From a checkpoint of a small transformer trained on Wikipedia: width 256, MLP 2048 tanh GELU.
Each number is 128 + 32 x the weight over its row's rms, rounded and kept within 0 to 255. Layers, rows and columns count from 0. Numbers have three digits each. The size before them is the row's rms in percent of the matrix's.

# layer 12 MLP up, 2048x256, rms 0.0546, rows 1797-1851, columns 0-127
102:202137203175102083122029122062113144157174147137145132151160157139160208130130147115135123097163123176104126114136097090152093114166122136160116139131124140133139089110129106136170159152143101122139140125116101076114119070141174170119151155119121150096123149075103115134144145064124103132069104129071157150092135100106113178115101093148184060167109133112177154103230144167052133186155
103:118139147134103121133136165141112137124118092147085115138187142111121100143116129099169129171131106151152097030125156165109109075195153096080164199060161072132090089123186154110137126088183176119119176171129220164110112133144153170157130086094129174113090149130117133093103082115098127124137157118100154143121137144132143127125130087186153079076121110124097173086107091141191184111136
104:156154095144093074107074149113153180098121017134172136153127091163125123118160124120122124134139125089173091115172177142035132172141136109121155170107159122103120128152143164097122111124114115058117099115150151066144134154135135159166139167099091194122157139129187141089132125145126144140160140154139160156043148138101130100114105130124116091090110060133164110076142168146137129117166
108:134115227103083127129114131114079183119109146096147134128154148159137121201134135190151116123105136094104152138161205162091110139144164118105188096100138146051165141096098095076088145171153130105134112123129150142146145110105134111058166131133115155115133128141085115124065145094111192167177159138104125130164178125136040126136180114145183200164093156146126090118130130150054140153091
101:055159113101124123159046122078159114116070035035166128217150145109150126109176120147127121146136154127070103125160141188120155099173129103156157104121137137160105175145128080188085131134179125125119097158136097112080117173145169096157116138094110114125136124091142131100080171120112159145082155116084146137107116178103069127114170064086149120189144172149114167103102139157133134075128
103:128133116086078129157099145109130187213122100084106066130097155074166179176162209137178095078144061149105076138172121123131133110172146156082106124111175096180123096107150150144153085127098102131142143136198152090123176161118110098060106152116110174125146114104135132151142164153099079120117121148100144119115141131103124180160102054125140091117086099120106129150120105162112156148144
105:095231146124113145159090168114119132153128146111127096179106151168155119198152092124186152138124163055110127104083185132125157156146191133142168089117111157138121100153141159162064101077142137148132089121099132154116130158093161115125095109148141094075150123135154110128073162077116122126115129139120086149125160142130093126125141095127100125140144216150112117092144145168133118139133
104:131166095141112125164115163105132159099156144116141115117085134119106179162200140105114122110191124080137109090149141115099147117157131098134128140136104168117158119078203105197082061161182150133114159099081140122090147108110083120104180112154145230110097132200116126146150204113083133115090119149123122162103117175092106198167157142125152091102108148121150152101153146177088186120168
106:125116073119089166137102133135141100128098100138137100133107109103161129150124155080157138088145102104118118134136185141131140108134129124099125076095094150144085142125106161193082108194171081165045144096101091100149080137091162178105094083099197143079130074025193170158105158140110097090124123072172134144099148144121101162169107152174158138129146139134076155110181096117119095092157
099:190149118185103095163137155094133128133091165179169091135128121167123106146170108149120101126161085149166185105133097195087134130136139128136112097139154173143062055083216125110196100160111125107132121149093110113064139133058152144109051073110147146135069134137172137174097123104167100104081101108067168174067160151185150139145111163156108118100122124154120176164126142137141147130098
097:123121105134136051108095144095159171153121133107085083160105140143150136115181197133199090127046105079133114111156167112094161170118159149138096138119221104140131129143133093124094118133158139142079137121183153090144137140149171164083114149127117129158172111149099092064170118129147089133117197123092115098164098129210017151103105103149174129158103136193122144083112110137121130154134
104:158166126104083121116087132133146162112162151063057136160192127145130125207166170138112057127113123123137086082136178167112190115131117147129120191171095163151117135129061160121121091158111149079096209141097134178140133088110146130160077170112120146142109154110129127141123099110115101108042130126127131128114160153084145148169067094092149153099127060144165148127093172146100132148102
098:127098075148090119132118121147096140143091120148133124164228161126099136113160127116203158111102081097175093113137122154049157101130124166134115156093162138109109143085099148117110135148189083108111066208118134153164154122068181107162176133115145208156144119103166121160117128153160142083139170151114185160093140129106134089159080110118089151080193144135112127114141097125043117148120
101:132145139113150089142118123109115189113108120138120069109158077131097162102152138086199120180062149145098085048129137106106108058119185113129103149078113113125108086112139174176109195104185114112124063110095142145142096133106184196111157153217137104132154159135094062178149148106143101119132118151162125119094153165134119123159120107154127172210149124120129102108107126144134162132127
103:190105143130145103164164160142057149157084062136101112100129114148113149143162083150195097106168142153103080119138132132116127126151148144131126127114133168153124153130159149133172148121072122063133165153169117084119153150047161166105102148119114117121133111139130076195146166110119132083126170106168139141140131075118135160066129123189076102153147063105129146098093103144109162195123
105:132094155144050054180082186124157158118092154166054137101162142125106120147138118111097088100112189128112153125116144137140163112155140105095210111173138125112137136123132108116168151203165107115076145169145183165121154150129107066052077147178174105084058136110104120126142134111175134094068121146087145153123162191151093164141173118110136151122105168141105184074135123119146119180130
095:117131200136104098119131158083170148216176125193096052146160086182080177109112151161068071096122164103140064133129108131086160147127143087091121153074130166120122157081137130138078135134103047083106175167123151116190157150143109074135172174132116142126077098164143073155110143150122137130151117137097156157161211182116093164144159108167091105107137066088105178126135125121072142094155
096:104122090106098140167097142155124133123138162133069115080142145092162090160097175127150121165078149158079109104136188162123123186139127094138118135076141087140125113113121093038119124139162138130083125105106166143157117140171117141123133143138090077131155117097194149108158147085155114144181189126084088111176141161114150132176139125105144100167079169128108197141171159142097193196085
094:101117113066088112106100161112114115171148147090153124121137100153165128132127127167146085144124139170072109098171129141115135111102085099161119148132116163127141143023130148133155086171204120067161127135140204043142130085157132126125122108109203111132111120111123132158135174146124132114111109116147180176109213117158136118137107138118214092184089143097130124157071104144122127131117
094:126155135116106134136122116139159124128123152106076048142134067170142139160118162117127082100194139155055147110131139120069106117126163108081089154073130101126055084095091152115070124118146152148128110164117152083126146057131190116041095113164156158065087110166143097127134119169139132130107082077140183169110105161092117167159164094155076120104104073121122179122144154136142124167126
094:140155158198134099178128169072118121177109085108111098135112081103140149098144174147109129080117097116128094108156024183104147093140146070145142115142151127097138123103144128108080091062147109141118130112091117114158132123162190147159066109143178116068156091100129120139064142190115116110120186136119119179111126148117138127170161069153122099196103107140118106117153119081146082163154
102:161134084122101104126121149100105164128105101159097126116144145110083145115143132150113141108127122115128145098183046181113170097141150123131124108112175189106082157119201131113156106121133136128155150102147146106131156136147167156127074160159136144130073174150115176137150117124119147092106100090131144132130130097157130181121113143180166119146060122143153142090172157083159072164052
098:131126128143140056204116145137096159196114116141112140105169132121148095142146112111182076139108159186108125127128202131130149076205174138139120194084108148135100050048164112128143089149110087072127174115085077123114109133171150129138086160135111135124106108189097087103200155138167123131134165148097158153117131140066147074104194143175124096147119072149093155105182099144155084147152
102:122172127107101104119147109144127131139150132194134165105210107135118134127175129082180161072082172132126165084136136142147154129107141097140126128079158080169103066158192099145084155151176154103137099142166070140044133090102136119105117160136132137204116099088185080079157132168122138093063171149125095154123127148134149089160138110123133110149119158166062125126133144123145174102142
102:120095084138097126170068140145129122127083095108187130139114074102102107126168109135140110113121139136077140174134154130113117139140150164155129104173152099174078113072135158115154202143087141117108105135074092104109158146076125095116161149151113115096123080152153122145116154133084077118108161187113105140102112170112130138111173127148132119171059092109119110174154159141119073135074
097:127077131124142088204115093125097122078085037090120129160139180092166100144152155210085042161109144139092158136136178171125141092109107110157108113128114159086128162100130180158107162168194084096113150143121135135098092110129097124125159218176144129127114102126147116150127157157164162135130135089130172124176158113165043142130101180111228119095083105189112075090124127125085092138092
097:195161132138098127089135181159108137169121094145067092088134101102134125137091105096181129187122143146155111143231158074101095113176097143105105153097091128177098191026128177102128143143134134088070177155173152079165155096066107118148172187175125129100145115101163166153132148096152133096094131155126136180112148115099148165173093128164117158098086049090150184128091185108086124102084
097:194148113116093119098111172159153086176125079139058123215124102098129144135087122166114128130107099116095125179153135061147097164100108109175102129089129189086101121103106130109118163110084157091143145183081148114146141142082118147114042148146106096167124128072161141140180111147091069120112173174072117167162154192111139142117069137168126138149142116122126106104123162159102159201130
099:147098100146123110104109169105112137153069125105063101105143115159107105176157129134118076158099111102155093103138155170140179126089167182169090215113140028139110126080142118181160067176040137089118145136110098083131127128135200164037155155118148084108118144084153153121104164130123103157113106177192115180136171142100171141160133118143168127120083085133123115164134193101157171102101
102:155110139098118144140147156078137102156118146073080173120148150101145090118159143142144128098122132092108137075167144127144140088129128125094135156103164149148185049131137158113122117148136153058076158129084085090110118034140159152101160143159127154126130163151125110105231134131113096133131140196128129173071153102116133112159111113122126188047102088165131139156122162093134175139149
092:138148167130077150119133136116133110094137059092115122090203119149097192108134109106129149147108121133117038137142126116086159095115160098093148150126135149176190158106125123128165203109150080106138135139137143113092122157116156167138117129132116125056115120161154143167104112131048099106105187140148116143169158148148107162090160121125175133123103137096147118112103123177147166134097
096:147129077196096136148125184157141146108073069153039091091187182132115121158111135107120106211085172137115158077153104126102136122185133092125149150116126112167102138111086096117068136154092168134136106177131137132143106098167162133140109128137162065118091121133169105155084174180146149142095124136178154128117189160100128154148112145137088072097036162117090139142070160114088185163181
099:134164103062127094093074171102104080178107124175138141200126142115148149125114078171194129161138092151116069075113120127121136075132115118109144116082163094158119198124173190104151177144194102129091038169054141156118108087082189104151147168136096150088093148146157108160120147149149135117100115220148140129150104120082146179163074088080081152102130160160125143144147107161118114159119
101:128182158093111103102104084087076146150091128119179058118126077119174141112166084136197155191072129123093113132145116099119119091132141123138119140112091156107132122111109164124091136218168087070078137133150140105200166138158121100129119124135227105099121165154117119129069117164087143126103095130103154115106134148129144150166176116094106159157117164125081125125080140134108127135125
095:144123135086142119114171177110108167101101077139107111140181107100137115173165151121199072150089138152198154148100150151118153114153178121092142173054127113156130146107113126158125175091141081204159139140097156162128085125079138142134106100092185165117122065139112137167151129104144109100110185135094169129113092181104101140155163127157220169142119124098172120155224101157125132104155
102:220082051158159114154114118103098150066119095132064136129139112140134156131201129148151153179077107115148121109139118117125129168164181127179133126153171075089111112123124091107146190167100136108096119047162066110137065120094149187155097182122113130109129097160107178122158147119105029105123141129111148120133118106171130127166138159128161138150118116135108086109142102112168103150116
104:063160091098148140139133208123131130150116142120146091133167182136132114108099143117112091080088102146109103120127153144135131103081149127132170113155186129109157093077122079196140129129166139132123141123134134118090056102152098092154093113170173123121118130150121184160127170114123097107137178128076112159136146122191059087150155136078162149154109133140113195098149109091080139107126
103:109195134118131138169063164102156170174099091120104107166163161189099150112104090137117125180147121159142117108133090101104136101139096093117156214112165045101111085111120145111096123084139065090084124124130123119142173126144190123141171167160114199122119139101151160096149175128045093104143177158127113111101142119059129165163154085143112083134109113158133148143166123051082104132070
109:133146120131081147159124131145121165179106140139153083146178134083125118136114127138139130146129080195152143102139107207074159057095129121160157166090137144116126103170132142180131248111126075096109120118119100154134050059147147152113107145173117103060156121069190093159133128108112096112065119209102147134135110119096157135119149134129126106159095095123114126106101175094128126129056
101:078172117124030128127079190101154157132146131084032136177151116096122133177183150212175089143109089153130147166101139144114116106131099121141180163139176133141128116158153123152142173142131152088134076089103068110131141111128134167084124153069125093112140133130087170165108116133135172101114127188104146121129167112145133094131120142242068116135127086151133122152088126112166147093093
094:085171131158057113084166153151108183144130111071105131180104148124161091121204113119132168086103120134136155079097090125125088079143112075143132163108142124160156158145103164093140134185127145212073137133154166103098121150130187139137137167144113078116117105090154142151120115088098117158145131127142110148127086135091068171105101117107171143160112169161161098136130136097200122077109
099:168107096121097151158107173111130084172158141151127156100137140120111141138189115073179119112100112109113078133134104178070115162130120130118136087139152130145102180120184164132084130180091075107135119076150129131128138156082065156171056120146162066109177148154186122167130137104152141152095134109150167149135095113155045159147136106175140081191124111106127075167124194169171144211087
095:165138091140136085130104118092102146106114145096133164122102121085135191112157185180127143137110100096201139151090140121102143112103188132135180152124151044160174120082143170140125141073080138130116078112137099122167122127119202160094125141210124154093148101113131077107160091165123184131135090137131121143099112103058114115159137065142114102127149176094069082069160116135079124096088
105:123141089116135077109106160117111157091126105133109131192099128140155123170112062140174132147102050128148118098139180125142177134143146106145140102133105133092091155050160172114166129198101034164127116099138116105118120154152200131118090157106136116107152121166171108101144109139109124162139110120143143186126144136152133131083058107137098114149100145147107186100180134129129125150122
097:156100172130072140160125136129100168138096132100167093140180156187138191172110108136151191151118130103152156180165161099114130071148191110088144145088173129101173114065134158125111176157140131110090135138165133173139129080128140139131139119177104098116107099100094153111153112153078090168095116088094139091139176150137142143129131134144101085129141077136112144121067170094104087102151
103:148078073154145125144167123111136151133135151128180065143140108103115130123135119110187030134182106107116106120158173134146105111138163119099103142071126109131074151115203194099146113230143031091129091137124079109126115105118151156113114127113094099133140162158148089151187147162058086144123076119123177144139102147170106132112115108182100164156119125123115152113157160120118099140099
097:130169084179167105133162095098095159113132176091107145133131122171135149161170143135100108132142078142072134104148138098117171133196175135126094178170146057140076131145128118134138205107120151098095141113150131138104091106087094183158075153130105199153119102219120160155149181139032095135140158194099103108142165143082094164161175117108110137086090133148117150095111136135131176129125
106:155107116136158114102140106139130088156097111111112141106230122129140114165169152130129171101134150151123152116187142092149165129164165141103122117087130111087187153158134188133158132148100122076119133049131136154145082076124132145137100176117056156095175129153098130186139146072061113098181166129124088103092134131124116155116113130194146175121133107149138127120126142101085147207065
096:151078145130115108140106174099196180122173136112067107156186150099152150145135162135188114095108164111131159128163126113105131099137159109131117164149119144107167148144099096129093126163166097145097143161135126125126145148104165132134097158112109098086093097175097128150111147174133140145135125056133173095146088147120101145183092176162128179150115105131083065137069098193148135132048
106:119175132126096049168125102120133114152110121112096109137123128163184180195149126123130097166119078072102146092169126089140137143124161153159138135047174098181104111099099109133106134147165160107121120121138147119053149087141168168111109125147157132121146131080148116096094151086114082217112114093153155130202138214107137116135156113125167150131167127147173154147103217138159095139133
098:156137069167087113107137170093102090127086128129089113132093049111126122084100106167198086149150148129114149123181102166124116195126135072159135072123139132147153126173170120116122158149172155111155073143140170104164082094127206140108134179169129118120125130146090140112117142140068104145205135184135130180120095147146140123120140159195123153090113112131135139164106119145143130141133
093:129150126114068137148097159140134178114064108201090067111144068179134129197116115118118114147103133116106123149134083152119079108179143118173129149140123110151119111090151150124117174106101096119101114059119135037175130154128152118085106093116166079126087123101124077161126163167180156118098098149107094161134105178170127187089101162112124123171166155156090060109135132162080128182125
099:113156182079078086156162152133152123131164094161134092132135177050104200097126137158128116112115206095153101119083067108128170127143173148153137121113201083168149137090176190099117151133146118077120122125151157082165118090085111196116109146217135141148175088189122145130140140086075088088141166173100126093132138110149108153125108123119130124143050153134142166112107174127138141156128
095:163132164171094146155145123125120101186123109102109156161139100084108107108129141151138125153164174060045111114096117078190134109172127115199134108127141159101130111108162170110078123205191128088086114080112149162105145122113140066125109170170116128145100125108098124141153130147092167134100165149150173156144100122165124185134169106152162150130114095145138135132083109112137132109064
101:170116150123119072115138182153084105146110135059118125149137077106191163148162116155179109144123100162170108149108144178103120146111143091132188127148133140115186080113182163087134193086133083188118103120086136094121148136147188148112115230065168189120099131124190153139142085144065084121072164157068119175107117152131124097172177138192166162134102099088144117189109119153106066082116
# layer 12 MLP down (transposed), 2048x256, rms 0.0545, rows 1797-1850, columns 0-127
097:113159109068128111119137087104165074108138172162148143118172131119171099146095142174105139080125138169116117140153122142164073091098142143140178102202151053164178126120147116130112092143206192079142094108059051086140214130190099128124119115090108108133092094146121111111148139105119053098144171171144151160172092142133127169155111113168106165100124060128136145128111134113159108165118
100:135084137099088092110097093131085117064100115056072197096107111133141152167107122106164123132096140111197148111069114105138119134132098180075076129153088105093136172110111110102131150127150151149128151118099114141121059128142067092166132132094106157207164079129116111127143146053083139105154097162134134130144137171167124223154161146182143097111133135092143161163144103137192174138161
104:112213153146109172123166101102066136184076188195120163152107138138142171113151144166145135131107120146071152126091125167167162061137108114178103163070047120178085074096102144140140088128169123106102105138117118204173141189130194117074151086092161119082072148119112134161103192134067156102114126149131108133125131118138171060090095125134116120150115133164116132143103124106127168061127
108:201135121166137142123111115123165146104079183176093151117128054058125193070125119167180152139130144133163194135124093117129070115127106133144127110118095184118143152097162133074093071185174102072098147143105175120103087166172114130085194111208080083116187128122131163134149106151112163118149049157133125100102087113122174092137107166108120158161091108113105154142143119160207106134113
112:120069122097086086124075118144100142159122147141135133146121157151134115138106142142095151118147173079082094135186044069080142063132148120173177161159136154144134133150099123085118114101150152181090153079117090116079162220139145117172132175101130118149138151047120184105102151120115073105166122144131138215166137126115098098113139123142115135172151114224108090131096134094134116111085
097:140141119141140126105140132126112104145141121139141131093098113139097185106080095090067054137064129129124186112170112120094123153159091082123088136127099171130121184160160077200128120154112112118100157187093151134153102165127149121111113120084102161149141114118145121091105114182122103154160120096141103120094148105091111129116102139141145139127082094136134141150181131113172086129180
111:109195123074163148167140156196106146118108149160124079181081093123163154161120165147095087149080072113159119132142153086142025135105102138066126134176184130079129117140178121152136131144111141148138103125131140102198143120177150173125089168178067142171095189094118166109085160118144154079117063139201104130140143156143101121123089103154108166146125051160112116142127141122148115142150
102:103106165073148137110107092119137093087132134129085114149187151096125130112072113160142169141131133122162110161129143108117076137112112144098161161080081133139113134157174151082117149110126116133163070104140131086093160084178170119073121153114138135107058134144161145120155170138088074163097138157107179197111090073136151097145068127139098142118115136179200127131123165119157176069156
113:092199114134146138140150098072126087115137093103144141171097088120157096121161172173128137115100064135149120146128119145102163113162131108107132160117144085175142084166124126141128175107047071121135150102099084118149135119089147128193164169152120132165134126076117124080084087116177087147137100171128115122152128129103069128120141172142153106128128172180099113121082113092149125172133
098:126127159137136134106132172116148130102133077176121074137125087197177133142131123129146102191154189142144112143204125125140119109126141106102087163174139090084152161123113161119104164122119160079166094155155092169090128116125087155142151121108099074084130128108154144121158165124078107138132113194169107125125112170141148128117145173115116166128080129175194206158109124123151114057132
098:145152132141130176032097140088104152110115076117129124110162107119101078185101135115099108166156100152106124185059108097127101152091105126105102090117098132130127145126110099191146138107149117121164077105122131106138116131176066120176159097105114106145114181114112137104128107101108130147151100163122117017093153125177120146061197200162110158165119152189121086169131103235107159125126
106:113076152117063101214077145098175128151119202155101134161096147176125072179135119125152177125150182160173122152135122098098129152093189140147123111060148109142136150183140107116135055095122173096123133085137108094115155118100151170124153122156149111080102123085149067125189136198076119181134064189125122134149119164119162172092073117200182154118113187164100077109116118118122108116071
091:106151096154135100135100123103092142131179113168136188120124136086112133089143130143196138122139130117117149159116168093177224148112111107206135144126106169129133153169151085158162151135104217125099094089128127123076160096187128146128080116142111117123167124119101103173122107086110168139116175153147123173141118117104136148092126149094068126115075113043109160118138101143206154121122
101:111168078103120178149143140141119160133076111162123134154126122114179143160116054123093171092148121090174148153142150164147159130128094144083124124111174090103123226101093079124144067212130097159063096186076123129148166131105133150165108150117151124137128126172146168147137115131155159122099152126093132103158107145114124173161177108142139134112138068096087164198104095124121088120151
103:167114073122155093132124173147114140161096116143145137107126108165064134144134134083048124150079149110028165111147097134123108087187122185121147137164156117178145131107132126096117102139071136106136134182107087052071115119120070144134139094151132118117120112098152167096133124071116103143104157151128116186148117117186158174150130109135115121138141150137098130138055120082139110109122
109:135102198132128132075152116124157060103084139094105069067121152143135118153058127170137158107121164169134156122135117150141120145161112161116083154116135111132108132106100162124109123171106110137174180119096144180106110102221174091204160116174149170118153160129093104128155102167141117114148092159096103100083077192100123071093140081143144103115122092168112189162108098122122176125161
094:120159147108105209061126131165100103100152138143153080166165152127142098148146108185210149120146110124165165174056111126113123181103110147114109115173145093131139066116161114105090095092163135087101116091134066148116119177135158169127121104095103090171115158138157154151168123095139110052148124093121125063111114109154100078057170113078129134105182105171074096106142087171114117136122
094:129110123086132141095136098155034190137053160119145194118086075190100100145134121103147131164144105080127144141148113163120145102143163088130111168150044092173125169139122134147160185066176119091122125065132096191081105139076143106086134118131151114137121103141107132190134143128151086145083091082138133156148088136118177175171100168107155176085114097069163150163160093054113101082156
093:169086153178124130140170112158110100068172116133136071132153129086130134132127106092177122129092103154129140096104172126103120105115069158128121079147093172150159104162068067041167083121071059156106121079117161111115113074141025150154168136130197132152132125145123115069103195106110170129068146170120169182180127139128116148095128176115138140055136091049108120082163146127127148122154
091:105143152154106164172075100129081105178105085087106098132134141120125118118120066115115223114137098165162133120115088161150132100146087118138080127117173115128113107140166134109123142083207143184152104184092148131171116138116102106188135096149075091171152086114117114114151137164104099113115125143141122095130135154163138148093109151180090134101170082072134108097134090083187108084115
093:129141121066130133140066133135164162209163096095088103146125113174097150067132125095171153176166134133129138101170151047151085088100138129128159136115151205165118098156144096104124151158082145101135159124194110125190152138101052140182139148148065137151142127092150157122092100096132139160060124089157139136195094139097123105168072130068129160207111144111158081116109085119179113211130
106:085142133090112168146072120178110124073101156137158156078090152157179159066133161081125155118086160127141095146123079125186119093105177105084111113101099162109100141118156167140157142152114128146184174203126135077120124123069160169065135178115147116134183135094115199102103166186101175067098168101151130209116184153155122155152119156090127154100099186149139222166101092110094139158097
097:183160138164107098148144124100129131091143146079113175136130141094130078161093162128133124129174074169074147130134112187131093185109146164067185093148155119100126151155130047156165119146160097130166110133177099118159196122142143150150175154115092115155153187126120117102106086072098127087107107180112092127124108109070119064153205203081127150150108088101136118119138123148149130088134
104:152173148159182190165113109116124192128118182105224098085123137109129130163067068099160151146128140132133130112168144124143077151144077127162145110059134191175131197160117141097164112133188086152145138104081184173083104154113069119061092122092082131093198137140173156097157093122141113092105126187131137197120132135098108137112050144115144076099138086145113144155100132120127072166090
105:115125106073162155172138175150146094132129135113100191150141119088157108145098163129089101165123160173116113096102127154151143139099096155121179105079179152180163159155160102084116126132153142110165090139174129092192147155206087170160131127134106177099089176101138088120116146182154093150109137134094150184158107167120143189126097079138137102149103161162146156087133137116146110137104
093:096076150127124122117122160120047118170136143143192176074126074109104115104064116157127153121164113072107060107132104133158090133160126148176131159114091103158088163116115132103148052160107161128130122168124137153148142182135096116202127163105091141113104171126098197174113078134255149109096113119101072113135139112079158121114146114154090146107100129126160170125087094095138130125123
096:142147133107098138141097049147135178130117123136127157168091186123163070121145155166140144082135150108145081193082107146106214110122150139135140109093113075121142137166109165104192140130161136153154135150106083148128116175177114150073136122142159113148128160137164152143121139202158101104144093169124155136085132135148135106085092149101170085170158110098121111106207092090152142060138
094:122139102110071160125115112082100064112137158107160129105144083108106103083110118123123158084151077100081120128116135156110131137150102153146095136091086139155121166173140146183114145145083119130170172117106139111115126106142166140168087114071134203135101084178123109139066094143063156113138091121161112164190156155133124083170156129121178125151105083001150166164147120100115130149148
103:136126129173124065205089180167088155047116149163083153136121162129169127107131093115119125135133141154151124107148131223116071137137170108123190093124207112161142093132140149158153128050110131124131147146140133102140067120168146123126103091074112114129119174149128133116119121197080163164118123089187087161124155203178092076124193145155129101089138176113141152169152100086126138194116
103:158152135119137082114106100134101149157132165103133104092145143154128126040078150191157086101139146145095104109147143134125043135110125150079121142140121072078142205186119111084168106069161138169105136102178123103130093126120134113143118085163131128139093152107153133135084107109155102120127124126096099159112146119083123142127170124130116134173064162075137089102143106083121146198142
090:134119144142097128138148112194104142088224108140163145154114141136102113116120158141152107147109120139127131149148082138124134105129069090161146155151152102119139083123147121084144152195112114190161063099086133155105127083110166130161141087122131161144097162054145145087078092193182127156146166105087097072148132155138139135067135102114156106130074118002207138125184110087050079152100
095:154101184113171096092118146149127197133171133171144139123068082098125135151152136106138155094166088123135122101096152103113134160157075129140157083070101114125128154193075152163094082122139133126174114143157120120085140146110109081166123145059135098116198097136135091092142114140109146095099168051092175158094115151174108123092150084071110125165095122133134104162114092092185135102153
099:135122182184130142157151089065172184118140164113071107154123114084140086139144113102092122115105168139097144144143093164127158114143159193097133118121086185144135088166123105135119118081088123187112162146146100145084117155178120151145095137161135066105118129127126168075079096130173119188099099076156106066152209102107077123090128119177153133115109143124111161094140167090108175124145
101:112152110129121176175124173080093147071090128120114190158137159158134105164106132125134135077103099162149118155048175151178166146084127144116117098111139087114090118169079147168155166181096115130127102112118160077114079120119106145160161117085130091043139099164105159119144139134149146124146112132181116033157154136119099116132126140170165091121077198197161148133129096111172079146175
094:144169137115096163162134112137132142159074171168123145062118123135123101175108121110146117117170120109120063114142132194098113097092095100059069133143059121156086194111149128221170104187123119183204111129177139127146086139131155090145056106142170119104119145119131109102140096087158107158187089158148152072077146094143070088077157123130085096164089096084120100084063133140082101099172
099:144112172096075084144147154102151140151132078106101135165169131072108118119141121125144127108149108198108166124095146114137130113096155136072120119121088143132149162153159162092093148164071171100152161163126145184113164148146157161157183102188106072141155117147074128124113085112083210116156132134069155043139193103129115106118183127135130146115152125177099182132088092101090083055126
103:167141077107172081098090178139159149089158137113152167127080185125142134135129107112102128102146160168115100118131105051162152096168146092121129109100052112128145174074163139123091093078148116151147146103166109104125137115080119164126108131141203131145105167110135133112179090077078106093179126110133168139167115165051082102121116144115142125112189118163083104191177118159141135120082
112:134131091163148119119070175145149128199174091210100143136136155136154111155120078082126172085144129126087119111109096174115089151146074120159132132052143171117150131161073127096138069166122179148147137133134119078142134164169092171186134118142138135144147121100092081146102137114137119152089174157154119147128084099121095066151152105099153086106096134243080118149072184180105138141155
110:077125075135176138139172110071092100159161143107137163106156163068132122142122113169102103179134086171020135097176148148165136114094140131108181136124100100141190083099154131124067080131158140131157165156101121107157143101220054144162109142103100063123151132157116141160117110162128108168139115132157095099127177159131119168100103183120135081139125118160136109145082148119081151148193
096:164077136072156087154170118129153178122135135079130142140072131113077116112133125127099154086101078163084136101172135129154136133136162165141137118116108175129104097058100133151092077054129104142156108144134118138142129076147153109146141105124119180139187064111178167150133110128102139142130097145152137081117069125149073146141139094103210122148069134175194130117150138174114107143167
093:126139075126075099074118106148111112143186098131154123081144077093127128201124120072115118116132118068114091108130174092149127148149091109122101140163147109116092130097052054152159135162108112141150097127113085181100134160129082125088127082148139120175146095114100147133125184145146126113101134149150154008149106071127153087111159129129077159128055086109153168111137136119118122148141
096:110171153112130147110131127219102143121105121112149191159163107152150131165131099152076210118109153141123130138168143124120125134087109211114103115091085091085134111109150149129139126074117153181136156180088155126192125123087148113131132085110102147068092094146064068117121109132159127116125158142086134127118143114116150121095195117158088140119080120121066181121146170073131146187129
086:080120166126154098148085123146125150130184076172134139109146080109204050001117149121113129155215114137113094135145121079137125142147119138121118109104122107112087104149103138161098153161140138131114103066125129138124176129068093154129090121075144100098144138080097157097085177160117124093140096112161097172123079146111184128076085142117116194123123155000221126115125109097176117136155
110:118102123079134106176111152164124149158060133144071157128119126101080132147142131104074150140099165142073116128048123075120116040119121055107142134114079161130095102158081161141162088119142167094108158181141142164130188129078120109125145136132125145118174144105099102175111117120095086092146163111094179161140124153156165083148131125107098082142075118147128063181157096129153149117123
097:147158149116143122112125104116156096121128154161154078092148152169131089177175155145125119109112121196130087160146110159058087204158130129171135150134100100106170140120119098105204110131130128134134147129125105145121147175154110156170146097202176092137075159159128100112110043111062128134121120159141126049127097122063158175136124100120137134129168113165159125150134096137206109091158
110:126128189113119103186118112135074162169088120164217132149174118142082123168144169101126116164119110090181122097142133139110123130100183125094150099078155064196161150102111098109171131138126142201073118172148099102156196170088115109142162172139150116106143138109140113111102077148064138127108139121095107067192134119143109130111099068099115197090096123158174131188111091125063124091082
098:077103121031180145099133116114188078104114156113117185162154154093153118090071146157149214093128168138172134125099165156161146182170145084168145084070142095114153154135117153060151101130077154143085084112085124112111126140106096130166104127150130139172081146110109059158158129158195115126131162058185138157138144156139144108104159141121192116133104147208133142085067109142147087140103
098:177128165150107119143144176116113153107153094134118124099114156148147113121157089177132158219161129101128163157165118140099185129109148165070081111130110105131138058161098123118054180142123130147139132082094125135110087104107129076176158142077175056155114131119127116096160138182146171181152103166145109011123099133143153134074171105069127143063140152090139114148129150152173105083170
089:133123149154122148099112086127121134110142135123171097137074132125135181188116060112075121155155078161124134144100169119152111120093133129075056110153114136094129059109170164114128117160063176140146161073105136111128153133130137180187130125236113165153079139147149068106146147124132147095074137123134104019134136071139111171151126121177079145131153150195184136104091120119131145087140
109:167083180160117128136079165131153169083155145154163135152158138156087151181133136147131141136130082134141076087124134137120161155077156106160124082163106133168116077093150050114126102125061103159100102198080156128088109112164114118148139163144137131092105111077101121139167068133113084101156153104097134168142111132144191146101199116155088134062179125154132126154089108115131103154113
092:052095178122142146146148116071154075195133180131171139123139144134105144097147150146083118165170179107196081145150119110137071159127115114085117116110116163054108079141087120134120165129124119116141099116103155105184112165145126137101129098194109143172145135128180145136185138122132138106117174120111137195071089093107185070102171140142130096116106129025112172106071174108146148088155
093:145108174088148116087123168119150116156103129097105142172144152138150116136140103111089159185134074139197175152105149052081162173070087125135112088156187143157086167136083098084124111091110124102129104130180172147108124151111169161100097130073089164104115150145084145127135051040157105170138099141109077085115107190130123114123149141116151167111036097219153118153115124107180088125128
098:143088149111112105126158172134073136156135150078123124169154180108164150159070181144184110109098133100083093092177128155118189136148128138208125108153158087120127164103092075166149077128124110104160122134123143133097168150108154150116155152155155201137148159106118114142136149131129110140111115131136126000133142138159063149139151112068117164123182112141132143169087090068067160076126
095:097151122148102102065117136122120169157088201116186180126158157158063166100164158118049111142098149159165172129189127162125125152105133144147095142128106160148096118113117105122158135148133162160148144175125111186170132157122097150205176186144096104116114148132108136164053122102079069149115130192116091094153100114056106126143161136129063157125162097033111105114123146113060134113145